{
  "num_key_value_heads": 1,
  "hidden_act": "swiglu",
  "positions": "rope",
  "rope_fraction": 1.0,
  "qk_norm": false,
  "init_std_qkv": 0.0668,
  "decay_fraction": 0.945,
  "final_lr_fraction": 0.0
}
Each number is 128 + 24 x the weight over the matrix's rms, rounded and kept within 0 to 255. Layers, rows and columns count from 0.

# layer 2 attention query, 128x96, rms 0.116, rows 0-4,64-68, columns 0-95
[[ 95 144 128 129 130 164 135 122 156 117 112 120 100 101 211 147 106 100 150 126 126 151 161 162 172 163 115 129 135 139 115 115 156 130 135 128 129 120 127 133 160 138 145  99 127 140 156 157 148 135 135 105 124 127 165  98 111 112 116 124 113 101  75 153 129 111 105 113 101 111 162 154 134 126 125 110 120 127 178 129 125  92 161 136 137 143 155 101 131 120 149 143 120 107  98 128]
 [132 116 127 139 128 137 111 143 136 119 131 138 113  87  97 137 131 158  76 137 134 134 138 149 111 128 134 127 137 119 146 142 120 124 124 135 140 131 125 115 122 132 145 146 135 105 130 137 102 124 126 133 115 117 103 130 138 142 118 133 114 141 117 149 129 140 107 142 121 132 102  90 125 131 114 136 109 141 106 112 108 135 162 118 132 133 135 158 116 135 110 119 135 113 136 134]
 [143 137 147 138  89 115 133 124  93 135 116 142 150 131 115 135 119 159 106 140 121 123 150 103 120 104 119  98 136 121 137 164 114 135 141 122 130 134 110 117 115 117 127 149 155 123 120 175  61 122 116 128 146 132 116 183 142 126 102 137 119 152 170 115 117 150 151 102 131 143 111  66 135 150  97 127 118 132 105 123 119 109 141  99 125 128 117 185 115 110 131 139  96 125 166 133]
 [114 151 129  61 126 139 139 122 132 138 151 109 131 133 106 111 173 116 170 140 181 123 131 113 139 132 109 144 124 146 113  93 113 116 152 153  97 155 128 135 101 140  91 144 129 109  92 114 149 115 131 131 121 172 128 144 147 130 126 127  58 112 140 140 125 131 160 123 123 153 125 121 132  86 103 122 130 111 136 147 150 157 121 117 135 139  99 117 169 123 156 158 127 109  94 113]
 [166 123 130 104  87 109 123 117 102 171 141 125 160 117 120 135 102 136 101 136 176 118 137 105 114 103  90 114 116 121 124 114 107  94 145 128 127 137 135 138  93 105 106 149 129 116 120 167  97 100  95 131 134  97 125 158 170 103 117 159  59 162 105 109 126 115 180 106 135 152 109  94 128 147 107 145 121 112 133 100 144 152 103 108 122 140 126 123 102 132 141 134 131 113 142 122]
 [ 91 178 151 166  56 175 154 101 148 169 168 150  66  69 154 150  72 126  84 169 110  76  80 155 151 113 120 127 132  86 156 138 148 107 143 139 118 157 142 103 150 114 124 141 193  99  94  97  91 203 161 152 114 150 144 199  67 172 107  59 129 148 162  93 158 175 142 120 136 143 133 209 127 159  22 106 117 106 109 149 116 151  84 136 185 115 149 103 104 126 115  84 185 149 141  95]
 [129 148 122 127 135 157 114  94 130 129 114 115 135 130 101 154 151 123 136 105  90 120 105 105 134 148 133  95 132 105 121 107 123 162 117 119 151 159 148  96 114 113 147 143 113 117 123 143 114  89 121 124 149 103 151 104 146 121 100 157 137 162  93 124 158 115 120 140 124  83 110 133 120 144 169 140 144 162 118 152 111 128 180 137 115 127 138 144 130 109 153 139 135 115 136 152]
 [125 115 136  62 164 104 152 163 130 124 122 147 121 151 133 108 116 100 113 116 140 134 149 149  76 118 102 168 111 151 163 159 128  66 159  93 105 109 111 152 102 149 133 147 117 165 120 140 212 119 160 115 131 119 137 139 114 117 175 125 125 107 113 148 101 137 147 103 143 131 121 104 131  99 157 148 131 116 106 108 145 117 116  99 118 101 135 114 126 154 106 144  94 119 129 129]
 [108 116  98 141 116 185 169 120 129 150 144 118 103 102 125 134 103 133  85 146 168 107  94 137 131 103 146 111 138  96 160 133 119 121 126 129 128 143 126  86 139 134 134 123 164  99 128 120 131 130 104 114  87 130 105 173 124 154 110 119 141 163 181 132 128 132 103 133 155 110 157 156 133  96  70 128 119  79 130 100 154 108 108 109  96 178 103 108  84 138 153 125 127 156 116 116]
 [101  96 115 107 146 137 163 138 135  90 158 143 100 143 113 108 131 112 117 133 146 128 126 139 125  97 149 145 118 116 155 155 120  60 134 133 147 115 133 131 126 132 119 129 159 120 123 148 111 133 142  95 125 122  94 150 109 114 132  72 128 120 137 154 136 129 130 102 136 121 170 108 125  84 113 165  93  95 114 115 167  74  94 112  94 140 122  93  86 151 146 134 115 152 136 140]]
# layer 2 attention key, 64x96, rms 0.114, rows 0-3, columns 0-95
[[105 111 148 128 123 138 104 150 113 130 187 162  67 141 147 163  93  78 125 146 108 115 151 159 163 128 156 136  74 138 151 183 136 109 133 124 167 119  68 153 133 154  99 135 139 127  77 129 141 142 167 165 129 125  90 133 119 129 140  90 137 139  98 113 151 132 130 129  80 135 142  88 102  85  80 150  82 128 124 115 108 124 101 112 146  90 149 103 176 164 135 118 127 162 103 121]
 [131 133 151 154  90 172 134 117 137 145 162 140 136 108 163 177  92 124 104 191 101  81 125 174 147 116 125 131  98 113 143 131  94  90 141 109 157 160 125 149 150 135 121 157 161 132  78  76 118 151 161 152 132 166 146 172  96 122 125  93  92 141 144 126 122 128 112 137 125 121 152 126 121 131  54 102 147  99  90 140 121 143 111 108 154 124 167 118 145 122 106 140 113 144 109  89]
 [142 128  82  95 152  86 153 126 146  85 106 114 134 148 108 104 150 154 144 108 150 157 109  69 117 116 117 107 123 140 103 113 177 128 118 155  89 105 139  83 122 105 152 141 110 122 185 142  90 129 104  95 128 120 157 103 138 138 137 154 152 112 174 157 112 113 130 108 129 134 150 143 155  98 166 118 154 131 165 129 105 118 145 159 130 113  76 142  98 123 168 136 144  97 147 114]
 [138 120 136 123 135  81 112 141 110 124 152 157 112 140 119 134 130 144 133 134 139 108 143 130 138 102 109 125 137 150 129 132 130 112 127 158  76 128 104 167 177 151 120 128 152 136 121 120 145 127 139 126 154 134 171 127 119 111 144  87 132 144 111 135 112 108 166 119 108 162 123  93 129 121 118 129 128 100 147 115 115  81 124 109 127 105 113 104 172 156 146 145 152 146 148 139]]